Each number is 128 + 32 x the weight over its row's rms, rounded and kept within 0 to 255. Layers, rows and columns count from 0. Numbers have three digits each. The size before them is the row's rms in percent of the matrix's.

# up: layer 3 MLP up, 320x128, rms 0.182, rows 118-148, columns 64-127
# down: layer 3 MLP down (transposed), 320x128, rms 0.175, rows 118-148, columns 64-127
# gate: layer 3 MLP gate, 320x128, rms 0.175, rows 119-149, columns 64-127
up118 093:104159169129141174083157198160163082143089104134109138110105147068109137135141178129128143098184103135073084067122144131187127121113055160117140140122104128110166125129154058104155123121132090
down118 092:090141121107107144136162181183120127126111125142122086138110108183157187148141146153128140138121146138089158085109158140099113066157137162066107146055154148161133151046126094211142119128126159
gate119 100:118150133105205117139095109095172162109133105159068083104144117203163087167073103106116206100125114114101128118074140133150126115173094068181138172159160179123113127143145153149115132202129127
up119 106:172163138110162129105160129205111139167140161107158167093057145120149208134130155134042131163125133170168133120160136134110179084161187108171117127127116115110127146107126156150124129159138073
down119 106:172149109070075127140119103117138117104145114088107119126154203167164126145080135087124130190139171130137162118233117168141141191144146139115098157148141144150129154086122149122125155167158203
gate120 104:114136129117113148090140147161135127054142216207151093049173146182139125157162148108158168136105179102184137152134125129146141113158085106100102176150153112151135139109166132144098119111101130
up120 102:131130121156111147147125123142099080115127190118091138091165162150100163087159062100166156136166222122183122161165094098137144108121117097162099138196184158152117145126119082085121112147138175
down120 101:125130128139120089123154128142133160091132055177152151100121123082102156154156182124131138119113115103088095135134058126066110055165065096132170110151135137131156103184115154111153114126092159
gate121 110:136142147104124078112098217157143069091124115124112115116159138162122117069113119100117134084150122173089089176132099168198099154139201147141112203148098159150117173115132088151109112119168122
up121 108:148121101068152087083142179126121110134060072144143078162085027168101181144099179167116099181107136130122149166119147132119112126116160120171125151150098179108170142125174169117160090145144128
down121 107:161163124069175137124164080142130139129113089143142127155138111104145134123180126139150065090145112124143107125255200145105161119149093107133093130119179177125095129119150090131151145198133150
gate122 093:090136168127104092157117076092107188096196112166161162106142114107094123145171110103164092159066115157121127111082142138196113107115082164131106113114114129094086142101112105167131089183184143
up122 098:155108118097148154128134148115174132135092160180115141186160144160096089175164166125106175048141149072157073120123160088145105152199121120102167101108157124095144094163105154139192087194117083
down122 099:189120125089153159101123180164179116152156150103088111084068160156106130130120090116162109068152083137075155089112161070171109125079131143136087105144145142164110163067106172120150117135171145
gate123 100:133136156122129114110131168110113022114089119168110140175182117138110074114173074136091137097125118190150164154089134090165101158128095126112131136146122131134107145134148136191153153123156147
up123 097:170180113132164168151105127117077132083106110157079125117084139122113145149150178163110107179132120096101153168159181137153156186128201126135110153175123151169154176108120128073114133153163142
down123 099:139150139121073131079117079148155059131114120190157143161123091147096135102153082104117145092136143115155141121091144150101134175118117133109146116105115154099093123110129128177092142161139126
gate124 100:054063164172097079122135173139181177113110141163108111122141117133165103144201042140140094130110123161113155152117140170118136155014138143118113147130106118124154108158118148126103169175155080
up124 097:085131121105095101145155144151159174147119151164131088119185056197111149103159161142133111112112129115139115111140149073186095161107126127115141078183168097110126160090180140162182132185195160
down124 099:130106145097117124175072084113100170192109194101133111169167199108065110072166176100128177100114139131156150121155104131116143112138143170154124139150145094083129120140144088100156121100135144
gate125 097:108161116142096070151183109170176154132113067150116221103135171127116100125130142121123136103196070127106173172131164077113127126054144157136096138118086135111153208126145058145116145130113175
up125 094:111135114135171183213118143135090119157121173143162067162108117189097067056080102111119116112075137122168110096115115165106123122150090108087153118131047145145139128076130148159077139075093082
down125 096:104132106104124168164094097141100142139170089163166174128122075127143166097110166121143151159180087134144063128082122064129151129189117105122133197174131162173133127134112111118179120150107128
gate126 092:124100097125119105115122087117041099101104163188134151067144039113110118131170171169056131122102076128144062135069131084118108103121183162116152153127125142083134209119146077117100087153161122
up126 089:164125138103096161109149194211118119092130115146133187122132119117160148063170130123114187131129070127078086163108078092159092137062126121097129128113146149107114166130101162111161159099142101
down126 091:160104149151089117083134097109105081133109117135159224130122124073093151096204206090072106164149115128154130098127119118123074158130108113123186141126080211150160120118112124107180098162119118
gate127 090:119128107096132121080126194214158129123064193112214125097132130105095144156147127141128150138190125164094125107106110094150073134097158144148122123145167152090161089111165136136147165062104152
up127 093:072139143122124168106196059149073125144090147111062089111139097107118128175116166104082073063194134154118058118142128101113123166142140085160098119174105111146144089165082130124142155142114159
down127 092:140107111097180140115122142093087094103093094129118071143104126098055174176078166127103161116144094156137081104089127167100087119130057095141134147174045096104140047119112120128113214114104101
gate128 100:128233097106080156089105147153116135135068175154160165065113126121135115127185159135142150126093153142143078112120084116156140129114151090143070090127175129126097143129107128103125135132124104
up128 097:102102180227114153110118157130146121104124107143143155149156188163057164120083108109132130110167179142115132090154144135115116111142126082101173145143143137083119120142114160139135142144133179
down128 098:104150159091099114173106162102148175132091126186118128165051092132130103149184114108101145124094105177147103174114124094131198142140152138094133190144106191135108111109120130133119133103121080
gate129 102:095137108079058123134180143190110111127095104135135152098145067178092102093138187126149071086089095114131155114105091178109134161094144114143172153148100201149101188131148119123129148116086102
up129 103:099092177164147149155066112112107199194195165135118120088124101107120100150164119043143154155139192099172101171122112126136146110111086112115119069120142066101104067119131166171128101159150144
down129 103:227161090114136148157097116128167128114079094096108099082161121176100129166168166169126136108135095112142155073072134089136151062143141078067117163109140081166106156180109146107123125130141155
gate130 091:153133079120141037134069148179139187142054125137201130048103055110134164126114138186118109128149162138135142163126178157164068153167147176153128093104089101179102123141120128111176143097107131
up130 088:148117177151152137123204105148129172129131103067164169133114159103198139138126062141071132168190158094124106118142085105155099140124197131101159116175075144194139159126143109107107144086117157
down130 092:172112116137163104149111109083106149123082160194116115211101151166139120042131110149109091155105136119150132101144149136122085126132094118116154114074081121103200074102143118145067155166136107
gate131 107:188155121096118051116131109115121131107147114074138129112150110140097125100176149110108161205094136109115102097143192127188109089133175221099172094130110128092153162062187106139099124097128123
up131 102:098132138127093101124101117110098117119174159135148135164125178120142049185130092159141150125075108143163116129092099091122105085170044077099096106144122106145073078185091129133145109136124136
down131 100:075140094189103161139135130113094184126126100126115121054075084072090084148089135163184048163112137134164088151104074128117161128106130125159082140143108157180149155132122151154174125146135127
gate132 095:155138090077152198082094138179090140084121134094161130150182080139118115158135163160165132113088109119155128146130136126112107089138185137139052131163091143135146117133072096085085150128161123
up132 095:141190137083115144125108105158073163103084069123131142138137053108123157109142087166151070090153106128107119179134171119138121151133183111128129117189122125142121097184094064157137131116138130
down132 096:126151107143133153075094096123136143176184135108130102135108129133094206145148124139136093140154128157075099096118166093150065093127091140139121065124124128125179117085095126151171181170074162
gate133 101:103125135128112122090143108165134087163083096075110120176090072053155146128107115125172147151214082136129106149129131175094188126131138131180145144058131169123176170114177150147158146078124173
up133 097:169127176062143154182095082133083102053096156065139068159111117127105119127132094179129119094126134166135142125126111144080137124085091178160098170106091109116103087118178121070186138129128134
down133 099:174112135185081106140095083146147104098092119127165155126137094099102170141105057094122086125130208096140034155130118133097087135093102182118105170134081128136187092128126127116139116120134121
gate134 098:072169142117097079140101155090123075091170125110180116144104100134125110194191134194134182143069150080138208118121119068117172079145154143106086107129162155119147166107110129116182150093096153
up134 099:116152137134119141076137123136109216126124092153169161125127075110068131151092138111119148148121088078132151129094081121137110157067151189175190105108090111128137158106097128135135084098153169
down134 100:159129119112084144081076140182160146099155157107083133111117151117115159125141096136157172101078109141106093121134108100139098158112112175115154164126139117120119165130106122206081135184114166
gate135 100:107104076079042175127100124175116137145095096151138128146084098134149143132122188102221146182123144079090123117145130095215150112124169135138124133143133144118116176124162121109144131152187195
up135 104:194179155112164137128165153125098077133145097097119147106085144114089151128152145157080136156051128084124141147104089136084121109159165111143193089168097186084107088104116093131137087122057143
down135 094:125130129202126094143195211093147132134117142120101135108134101152113107158116147170098155127138179122130107139011168148104103125147085164152128159137000119089151095090102105081092149151098100
gate136 099:152047157146103121130183156074114104087147124151104054089164113132113143110119095115143145113102098129090102127104119144153054097121145111147146184139128197081096153126157126139072164190108178
up136 099:122116112137203139129098087135116135074116173089189161158115104111112153134135130167108140125142115126103104121084109115120134137142078122100168145192142099054173175168080073166051153103097129
down136 102:172149192110095082096135160090144151090101133131114131118176118153085103095148154094135087144155106061153155123154141113135078103089096098138190129075190130153141111112083157149119151076158132
gate137 106:070145127149113171070151181138093081124172142136141139169136098134176155079112134147142159168123145140113076152172165140128107104131172160109108144132148181214176105116118156148091117089101098
up137 103:070145113123175135122138163084104060145163102126179160119144125120143159120098122085106126147123153116108088060147161143124122051103116175086125083139169154146116108095150145186132134069101098
down137 102:097100170078151142140125149098046102149178159101153142116147130116150072141138137086118143113114135139142039069193150128148100132157117168156116123173195159163116093111105082135163113114073107
gate138 102:130080065087163132152177178147123104105081169082171125130158100152131159117146138128152140095186161107086161136167097160187156130074172154147195151136122124124152167103099129117125097149098164
up138 102:118081083118097107102120151115147097164100099117115075080128165143120128129113126096140135087079125200139126143093052120067128121169129135128104168140128160167111094137123108122097160115116103
down138 101:101132174118148097108117144071105121158162132147099118127154200140074132107082161107161089140124103190150106108008082131083095170179124118153111123104085125142157100132123180112128139118124148
gate139 101:082123083095141115059090127153124159108145102197102076141079123190178146165102074101167174149128150107088148183147136119089125187144146145141133102147111143162122120129073144150095134129116121
up139 099:096145141133175108030062124093101131048189107184106099084119169187096160198089128121145171128169180111121169152158142106076094130134151157114119083146126122138080108122085114140101133124096113
down139 099:085127087165124143162125148197141127143166144156135121148125171205179144134143110090128186077187145173140160121188157130097073160131207136104112127097103110074123132064143121102134139117110142
gate140 096:117153126055144084158148134168149089135087094093143137098122123164175075131106079114111142104127095113133197145124062185128074163115136077145145166092140136143161127106078120147130162118167141
up140 095:072154157164089090137175141147110151132119159127143158138194099152131113135125150136126141153117108096123103091143178123145137180122080128106136100111151077131100110127116138125119130114136137
down140 095:095120133140154060118140147105123160083095095168104128147094069116141180113129146143145127158087137127088118179084131093091095104209091117081169096114055110162125125103101184114154130084118149
gate141 102:163147095115166094046133157151129177150081186103151153139113071125070198189085186153132154134093107118112117112098136159065132134098099114095127126168111136152102164160128084151126099080120141
up141 099:094103137121163156119110103118135120096187065151153097121054118166141111072160197126187131155111128104147105142134195110164127097133135174190091086126054149095078088069120177074155061148135140
down141 101:104106096099123192135127094116160102116153104097154088133119140179147039139140145115134131165151168146150222130169101135147107111097166133114155101090101102196150136093132156075156142132075146
gate142 108:117166167044132094112155177167075136088106119108126110126106144087074107091148186123066128119105082159135120147118165047168086131087125134121156108110119100132135176097126164144122120132160074
up142 108:115121144116131090097120081107154182140175127156076158148103168141090139224174120131153127114140109098136138121184170143105154140088127124147133125095167168121092167150114132142149132133111180
down142 113:104143126053158059146144127145095142010114112135157138103107158121099109120088177155084097129105032171082139125128123155113076088116147166124097135119114121095136184132116150154094109094143074
gate143 092:092144088138129093138146112174149152076147114100106093111107129172153157083099114096072062094166078120137188181090097136125082128110123088112072105104108151173127115111094089103120123092129091
up143 092:104090180130122131096105140173100113095145154148086154118115107103187127074179117113139131178159117093149077160172107117142122107092147143158139114087069119105081122083150108074106147122132148
down143 096:128102133122104101144093118152146064107129222114091095096119076149149156153102123168089162150137112153109150057121157117180084119146138132106095148105198131138166152077071150117136077039068095
gate144 099:107095141114153144133053118137182081093132129105156127153099163122097126134111150082110099124158093135175155136165074139136091099149139146141164126117106180163154195093076155141152089087107143
up144 095:104114128088102206113148086111131103070095090141090131112188151062094123134145116139120123081136093088167092203124097111110134176145171090103094142120151171149166186125099145090089124107177138
down144 092:093070174184107119085130159103077147157172132090166130119099068181105163123114119126129139111138131112066190077202189125105071114086143098099101123165123144119183086115112131189109065165142077
gate145 098:107140122135172152130089132120138094110168086181087158156146198137113108124116144089141142038137151170168161140084156180133143165152178178094069138109111123101103181108161110181129080133168129
up145 100:127155146137138083190153134133085164105149094101105134168175088097135084158171115119161131180104112157077062128105079073147095121119098143115142148161127186187152106171124106110158133130078106
down145 098:130173173173134163111106166137126098099072150110119135126205111122159119168133143127109140161162125077126123101100140094205137101093114115105112121119111170116146176135102097115097143119182122
gate146 101:150165109174113091115158127127133127080134152128114097034110088143119154130061143106081129110137191143134211129132122145089179170116133115117094111197109087116118140105114141179092121176120106
up146 106:029116095115130066118115142108145124103118138072121145113112167191202037103140084128128104146144163163138107064139108121148117146092104052122140143133157117082199120107136132193153104148104131
down146 104:129096118092119136094115131127138070134170098111124105130150101124113116046151140132133064175119158165188147090132162112071138112071078128099162158186183120124181151206133093137170107164136138
gate147 091:117160115112138156127110170191121076135123163097105059124124116159141162113141108134144130141142055156185194179147128136142102087083113137064102108143147140132151085110147144080069190071125109
up147 093:100137127162111166087147094126191129061101137113148157040178125155143144092138080176148180159141152124117124152152150129122103111153135149063183124144166122172133168094131096122108163106167094
down147 093:155110123130104134123232109080095109154129171128141227151110129124169153116114112086137095153156121111108184113167119116117116112145095055137102111089112136130093204139124115121106110173078089
gate148 100:131166151105085101123113176144192185085121114122190121105078121197164074152131131210144157117104161111178131109057170157108122128187122149143123098118069109138129106118107174110142114132161147
up148 099:152136152132217120202096160180126122130176138092130117124092136170126095076064163044158114112130102108130171070109123141142132171146082160146115160167134165149178123111088172145133118110100100
down148 097:116133114058073077123142112127135130120121158178137098097111146169166070142128145110105077087072137130153140090135144114108127202062134107124114068110155039174123178038072151108146113105136094
gate149 103:082152125076136152108111156141085094139110173127122146147176140129196148145176074123152111098070135154122125139075129115171154211131143125166119122181079109133109143157119181122088069156152098